{
  "n_head": 8,
  "head_dim": 32,
  "activation": "squared_relu",
  "bias": "none",
  "parallel_block": false,
  "init_std_o": 0.0,
  "init_std_down": 0.0,
  "optimizer": "adamw",
  "beta2": 0.99,
  "grad_clip": 1.0,
  "warmup_steps": 212,
  "schedule": "wsd",
  "decay_shape": "linear",
  "steps": 6265,
  "dataset": "wikipedia_en"
}
Each number is 50 + 12 x the weight over the matrix's rms, rounded and kept within 0 to 99. Layers, rows and columns count from 0.

# down: layer 2 MLP down (transposed), 896x256, rms 0.0537, rows 629-641, columns 128-255
# up: layer 2 MLP up, 896x256, rms 0.0516, rows 630-641, columns 128-255
down629:39 55 60 24 49 72 48 51 38 69 50 51 53 50 40 39 52 70 58 45 43 50 37 39 43 60 47 63 32 69 47 79 48 22 48 42 38 65 70 53 58 55 59 33 17 49 61 54 56 61 22 44 50 64 48 35 32 51 61 54 51 44 59 50 66 59 59 52 48 63 48 46 45 38 53 36 53 60 49 33 35 56 43 65 48 37 46 39 33 58 61 72 39 48 54 72 51 39 46 47 63 64 58 55 31 36 55 50 33 46 48 52 47 72 45 29 48 44 52 46 41 51 57 56 56 40 77 49
up630:74 50 49 64 70 73 53 51 46 50 57 56 55 67 50 46 49 59 75 32 49 67 42 41 51 84 54 57 52 36 41 35 37 43 36 30 56 56 54 33 53 64 54 55 49 64 50 31 40 78 44 55 46 45 47 41 44 60 63 66 34 46 33 44 56 60 42 40 44 32 56 59 66 34 76 42 33 43 63 43 37 49 28 49 48 55 51 49 54 30 38 59 35 39 40 43 61 48 53 36 44 38 59 64 51 51 55 54 44 55 54 61 66 58 51 36 55 24 30 51 58 55 48 41 40 50 43 56
down630:57 65 64 50 70 34 53 62 55 34 53 36 99 45 43 51 33 53 39 65 42 55 39 83 64 61 67 58 47 35 51 30 61 47 46 65 52 51 25 46 48 61 48 40 42 56 32 64 53 48 41 44 58 67 57 66 35 59 42 50 51 31 38 36 47 65 52 47 60 56 39 48 47 57 58 46 28 60 43 58 49 39 53 53 62 59 46 67 56 55 48 56 54 57 64 50 55 40 55 45 54 54 52 64 51 66 53 58 41 43 47 49 39 54 53 42 46 69 43 52 51 53 49 54 55 39 48 43
up631:63 46 54 55 51 28 41 37 41 56 59 51 41 53 37 43 45 34 34 56 46 37 60 67 47 53 40 50 30 35 57 35 64 53 50 36 31 36 44 42 57 62 69 54 54 58 72 14 62 64 43 56 37 47 68 63 50 54 58 43 38 35 62 62 39 65 60 44 47 41 50 73 33 59 79 69 51 45 47 60 46 24 40 36 44 34 63 43 32 10 48 39 74 34 61 39 58 47 39 61 42 43 44 42 55 51 38 51 57 39 35 74 50 40 47 51 46 56 57 56 33 60 74 48 52 39 84 52
down631:53 37 62 34 50 47 53 47 50 35 49 62 56 60 54 49 64 72 45 65 40 18 49 37 42 57 46 54 52 37 60 59 74 62 44 62 73 54 43 59 77 61 55 31 49 42 64 54 51 56 35 41 42 53 70 40 62 53 49 30 44 36 50 48 56 49 41 49 51 53 42 62 61 52 49 49 72 62 55 61 66 55 51 27 49 52 48 63 44 44 49 71 45 57 44 51 48 67 46 60 50 61 27 60 53 63 51 66 72 35 49 64 24 51 48 63 41 80 38 55 55 60 64 50 72 52 45 62
up632:61 54 63 40 62 41 54 16 51 45 49 65 42 52 49 47 50 43 68 44 50 67 48 51 64 55 52 45 23 38 53 55 65 38 67 56 41 26 27 34 70 46 48 45 47 50 72 59 63 53 35 38 41 47 44 55 69 47 58 33 76 42 57 55 53 52 61 45 65 31 49 63 53 50 66 44 50 64 45 37 66 36 52 38 47 60 70 47 41 27 54 50 52 51 30 42 55 72 27 59 28 55 52 39 45 56 63 58 73 55 32 45 55 49 62 61 53 57 72 39 48 35 50 57 60 52 36 41
down632:36 55 65 67 79 60 51 44 37 69 64 55 53 56 38 53 36 73 46 74 61 47 60 62 49 58 57 37 43 57 61 43 59 71 48 35 34 33 51 64 55 74 37 46 51 34 62 45 33 73 57 45 31 70 61 28 65 58 56 56 47 33 35 44 37 49 57 52 40 52 51 59 55 55 74 56 53 64 45 76 56 53 46 42 78 34 42 31 41 53 42 57 71 43 63 55 54 41 56 28 47 42 51 55 68 49 45 45 73 47 49 47 47 42 34 63 62 44 52 59 58 38 62 26 49 39 43 67
up633:69 33 44 39 53 63 39 52 82 35 65 79 59 61 71 44 36 41 54 42 34 53 51 53 62 52 36 51 33 54 49 33 39 50 48 47 49 35 32 52 66 24 33 51 47 33 37 39 65 53 68 37 60 49 59 68 27 54 55 80 40 66 41 54 51 45 39 00 64 75 61 87 61 47 42 39 90 32 38 46 50 23 48 48 38 46 64 24 53 68 22 54 23 45 48 40 56 49 48 60 52 62 28 54 43 58 49 21 66 60 47 54 55 28 86 28 40 56 34 52 54 60 38 56 45 44 55 28
down633:58 43 13 64 59 69 41 50 45 51 53 41 54 57 39 41 52 72 55 38 85 32 86 67 40 37 50 59 42 48 45 44 46 26 32 39 60 38 44 32 79 46 59 64 73 44 44 81 65 36 51 53 70 35 35 27 38 41 84 70 53 40 37 75 45 23 53 53 46 46 59 37 57 45 33 35 60 37 53 50 44 31 41 69 74 41 42 84 30 55 48 43 45 51 53 50 58 68 47 47 60 58 65 36 46 76 60 53 42 54 48 58 51 33 44 52 54 54 53 50 51 25 39 64 44 46 45 60
up634:41 43 26 48 58 53 27 51 46 58 58 48 35 51 36 56 69 58 65 40 51 68 37 54 40 57 58 56 54 39 54 39 60 48 71 65 50 39 64 36 43 55 28 51 30 49 56 42 45 41 65 42 36 48 49 52 57 38 67 25 51 48 58 38 41 59 52 35 38 27 56 60 58 30 75 53 57 47 65 62 41 64 47 34 58 49 56 57 60 68 61 63 48 53 42 50 51 54 55 50 65 46 33 41 66 36 52 50 49 51 56 42 58 54 75 53 58 44 50 68 45 59 52 49 51 36 70 54
down634:31 43 38 65 51 79 29 62 61 50 50 64 52 57 46 37 53 56 57 47 46 53 49 46 62 60 63 40 50 51 62 42 49 59 64 48 45 65 47 60 40 48 49 52 48 53 62 36 52 43 50 60 63 54 60 49 51 45 53 49 56 49 51 65 39 66 78 44 59 49 51 68 30 47 47 51 48 62 49 36 43 60 40 33 48 36 56 42 61 61 61 43 48 67 51 62 43 40 56 41 76 47 39 37 56 40 56 21 51 45 51 53 55 44 65 63 39 41 54 73 42 41 47 49 56 46 63 56
up635:44 19 48 53 38 41 49 36 65 57 41 48 62 34 38 48 55 51 40 39 51 60 66 60 46 65 50 56 47 57 47 49 51 50 27 59 75 36 45 46 50 46 27 64 47 53 41 34 68 51 37 63 74 34 66 52 63 75 53 65 40 46 40 48 63 40 45 46 64 51 60 42 39 47 44 38 43 41 54 47 64 39 55 58 61 39 31 59 47 34 37 43 46 39 40 60 71 47 40 51 26 32 54 65 64 71 45 52 43 66 47 48 37 52 35 54 39 37 27 62 48 38 57 65 72 42 58 70
down635:46 52 53 63 48 50 48 49 44 52 56 45 46 18 56 72 38 49 38 51 56 32 77 47 53 41 49 54 44 45 45 41 61 54 51 39 56 68 52 75 77 51 64 43 33 52 57 54 44 46 57 44 56 69 54 35 71 55 51 54 38 47 62 62 38 46 51 59 52 40 55 52 49 60 37 42 71 56 32 53 69 66 58 67 42 66 56 68 51 52 52 36 67 38 46 34 55 59 51 64 39 63 57 49 48 48 78 71 33 34 44 41 44 62 56 70 40 60 27 77 38 23 54 44 44 32 38 51
up636:58 22 34 52 49 59 54 44 56 57 70 50 39 54 63 20 54 68 60 31 43 76 55 35 63 41 39 45 39 35 34 45 44 68 84 44 54 56 67 52 46 40 43 48 66 40 63 55 44 64 66 52 64 38 56 75 32 55 49 57 47 44 38 50 60 61 36 34 73 53 70 66 70 20 55 41 56 37 70 49 41 65 61 42 38 41 46 24 41 41 50 36 67 32 56 47 71 56 30 58 30 23 44 45 62 62 42 47 54 60 61 45 59 43 63 39 50 56 46 64 58 61 59 43 58 64 71 28
down636:69 50 49 46 36 64 58 29 32 59 42 60 42 54 57 53 44 64 60 37 46 60 38 51 72 54 59 46 45 44 54 37 51 47 62 59 51 51 59 54 47 36 45 54 62 46 53 17 40 47 36 59 59 51 52 42 42 80 42 55 30 36 47 43 34 41 63 46 56 47 65 34 41 35 60 62 49 62 61 40 34 65 72 53 19 40 43 58 48 50 34 48 48 34 37 48 41 49 50 52 58 41 75 60 20 45 54 47 40 43 53 49 55 59 63 72 58 65 47 71 51 66 48 49 51 33 57 71
up637:77 29 58 54 40 41 48 41 55 46 72 48 49 32 27 58 42 60 59 20 63 46 62 48 54 78 18 31 38 41 40 40 46 51 33 53 44 60 47 77 32 48 51 53 58 24 21 36 73 54 42 39 34 25 40 61 38 34 45 53 53 55 52 64 53 60 45 24 61 55 65 62 45 57 50 42 72 42 56 47 56 37 29 45 50 46 38 42 33 71 34 64 32 27 30 59 53 46 67 46 65 48 47 43 73 48 49 67 60 24 45 61 52 41 63 34 40 30 36 46 31 34 74 61 63 43 41 49
down637:46 38 41 18 43 59 60 45 53 49 68 38 79 56 34 48 57 67 67 29 37 56 31 56 52 44 65 33 40 53 47 61 43 65 55 43 44 43 53 31 31 72 47 38 34 51 48 49 55 70 43 54 53 41 53 65 55 47 57 76 86 54 41 60 34 55 61 57 47 52 37 64 61 52 61 49 43 52 35 45 52 58 49 57 42 74 36 42 77 35 42 62 51 60 42 73 50 69 52 54 40 42 68 41 47 33 60 34 60 82 40 42 32 52 57 44 48 63 58 49 50 71 41 85 47 45 34 49
up638:43 33 63 34 56 36 34 34 55 21 64 31 48 45 29 62 54 27 73 54 52 51 51 47 47 31 44 55 46 45 48 36 49 55 54 63 48 65 58 36 61 47 62 69 43 32 46 33 49 57 33 48 37 51 57 61 57 29 64 40 51 53 62 54 64 35 58 43 53 52 46 45 58 28 52 80 45 49 75 46 68 55 53 43 61 34 49 40 42 66 64 49 42 44 23 30 64 25 57 46 30 71 54 36 62 50 48 56 57 58 30 25 37 55 56 64 55 32 64 37 36 47 61 56 42 67 50 65
down638:27 49 31 63 36 70 63 73 49 55 85 56 55 57 63 27 38 32 41 33 66 43 46 65 67 54 46 49 36 36 52 67 43 41 55 43 42 32 41 42 74 65 63 40 39 42 31 42 47 40 50 53 58 22 45 39 51 32 54 55 48 41 52 31 55 43 34 67 65 34 39 58 60 39 58 55 55 55 43 59 53 58 44 40 58 48 33 62 46 46 41 32 33 37 58 45 59 69 54 58 58 40 42 67 52 38 75 42 36 68 43 60 48 57 53 31 60 41 52 52 37 38 56 56 38 51 42 52
up639:75 56 42 50 55 33 47 48 60 56 52 51 60 36 55 47 37 69 52 44 52 34 65 51 48 47 48 55 60 53 50 37 35 37 59 48 65 58 47 43 30 30 69 59 53 47 72 51 53 51 32 45 53 47 68 43 41 48 35 37 51 56 22 53 46 53 53 52 37 51 21 65 64 37 50 36 45 61 46 43 51 59 58 41 47 64 67 66 33 41 36 59 52 42 56 59 55 60 72 48 23 47 62 45 51 68 42 64 59 36 43 53 43 38 61 66 58 47 54 35 44 50 52 54 46 65 67 47
down639:33 55 41 78 58 53 56 48 37 44 62 61 53 62 16 48 63 39 69 51 46 18 65 30 32 33 62 49 38 41 77 35 38 63 48 68 53 61 62 75 36 50 50 38 31 35 56 42 65 53 34 71 56 59 38 43 52 41 34 51 44 34 60 52 45 57 40 48 57 41 35 54 47 55 59 46 57 58 77 36 73 46 53 44 49 70 54 70 47 39 41 44 54 44 44 43 43 75 73 48 52 43 56 49 51 53 60 54 36 63 37 40 69 67 46 55 65 36 70 53 54 29 58 50 40 50 48 52
up640:30 43 50 54 49 39 60 35 51 58 29 39 60 45 46 64 60 44 47 58 36 49 56 43 36 42 58 55 61 57 49 43 56 56 50 32 57 35 54 44 62 50 58 48 46 48 60 35 62 67 31 83 61 46 55 50 48 63 37 67 57 43 44 44 53 48 52 31 56 43 45 64 47 20 44 55 60 62 47 60 45 46 36 29 57 57 44 41 45 48 60 67 45 37 60 37 81 62 50 34 33 44 42 27 71 32 38 53 44 49 82 58 52 26 50 68 48 37 64 49 30 35 64 48 64 68 71 47
down640:43 42 48 42 37 45 36 57 45 45 43 64 58 58 34 43 54 63 46 63 53 52 56 47 35 32 47 52 43 48 48 69 52 35 21 38 51 27 53 39 42 68 43 32 56 49 59 63 31 38 29 27 35 86 55 47 48 49 52 57 59 58 30 50 47 73 33 50 44 58 50 32 46 52 45 51 52 62 40 52 37 33 32 61 58 52 46 54 62 55 58 54 54 62 55 42 43 55 44 34 64 39 35 33 37 42 33 41 45 60 58 53 48 47 55 21 37 26 35 50 69 23 76 62 62 39 48 31
up641:70 42 28 27 65 66 56 54 39 37 51 53 46 36 75 52 24 62 68 36 34 48 70 38 49 41 47 27 35 43 33 50 46 38 37 39 64 51 46 53 65 63 59 62 29 57 56 61 62 36 43 43 31 51 37 50 51 44 51 71 65 51 53 46 37 66 41 38 43 57 71 62 36 50 60 55 63 26 47 63 52 59 35 34 50 60 74 44 61 60 51 61 54 42 59 72 57 34 40 54 70 57 63 46 47 49 43 57 49 38 73 48 37 49 44 43 44 32 36 66 43 56 61 48 44 49 58 44
down641:46 21 56 40 79 62 65 54 31 39 44 54 48 46 59 55 59 38 51 43 31 28 48 64 44 38 57 63 61 62 42 43 43 61 64 56 66 48 23 37 47 43 55 48 31 50 42 51 70 60 79 31 46 00 42 73 45 58 57 46 47 65 63 65 41 63 26 40 57 38 83 43 74 32 59 64 38 65 48 54 47 35 26 73 43 49 43 59 59 36 59 58 44 42 60 53 38 46 62 42 48 45 46 53 35 60 60 43 31 31 66 33 42 68 48 46 47 52 62 58 42 56 28 53 46 21 44 39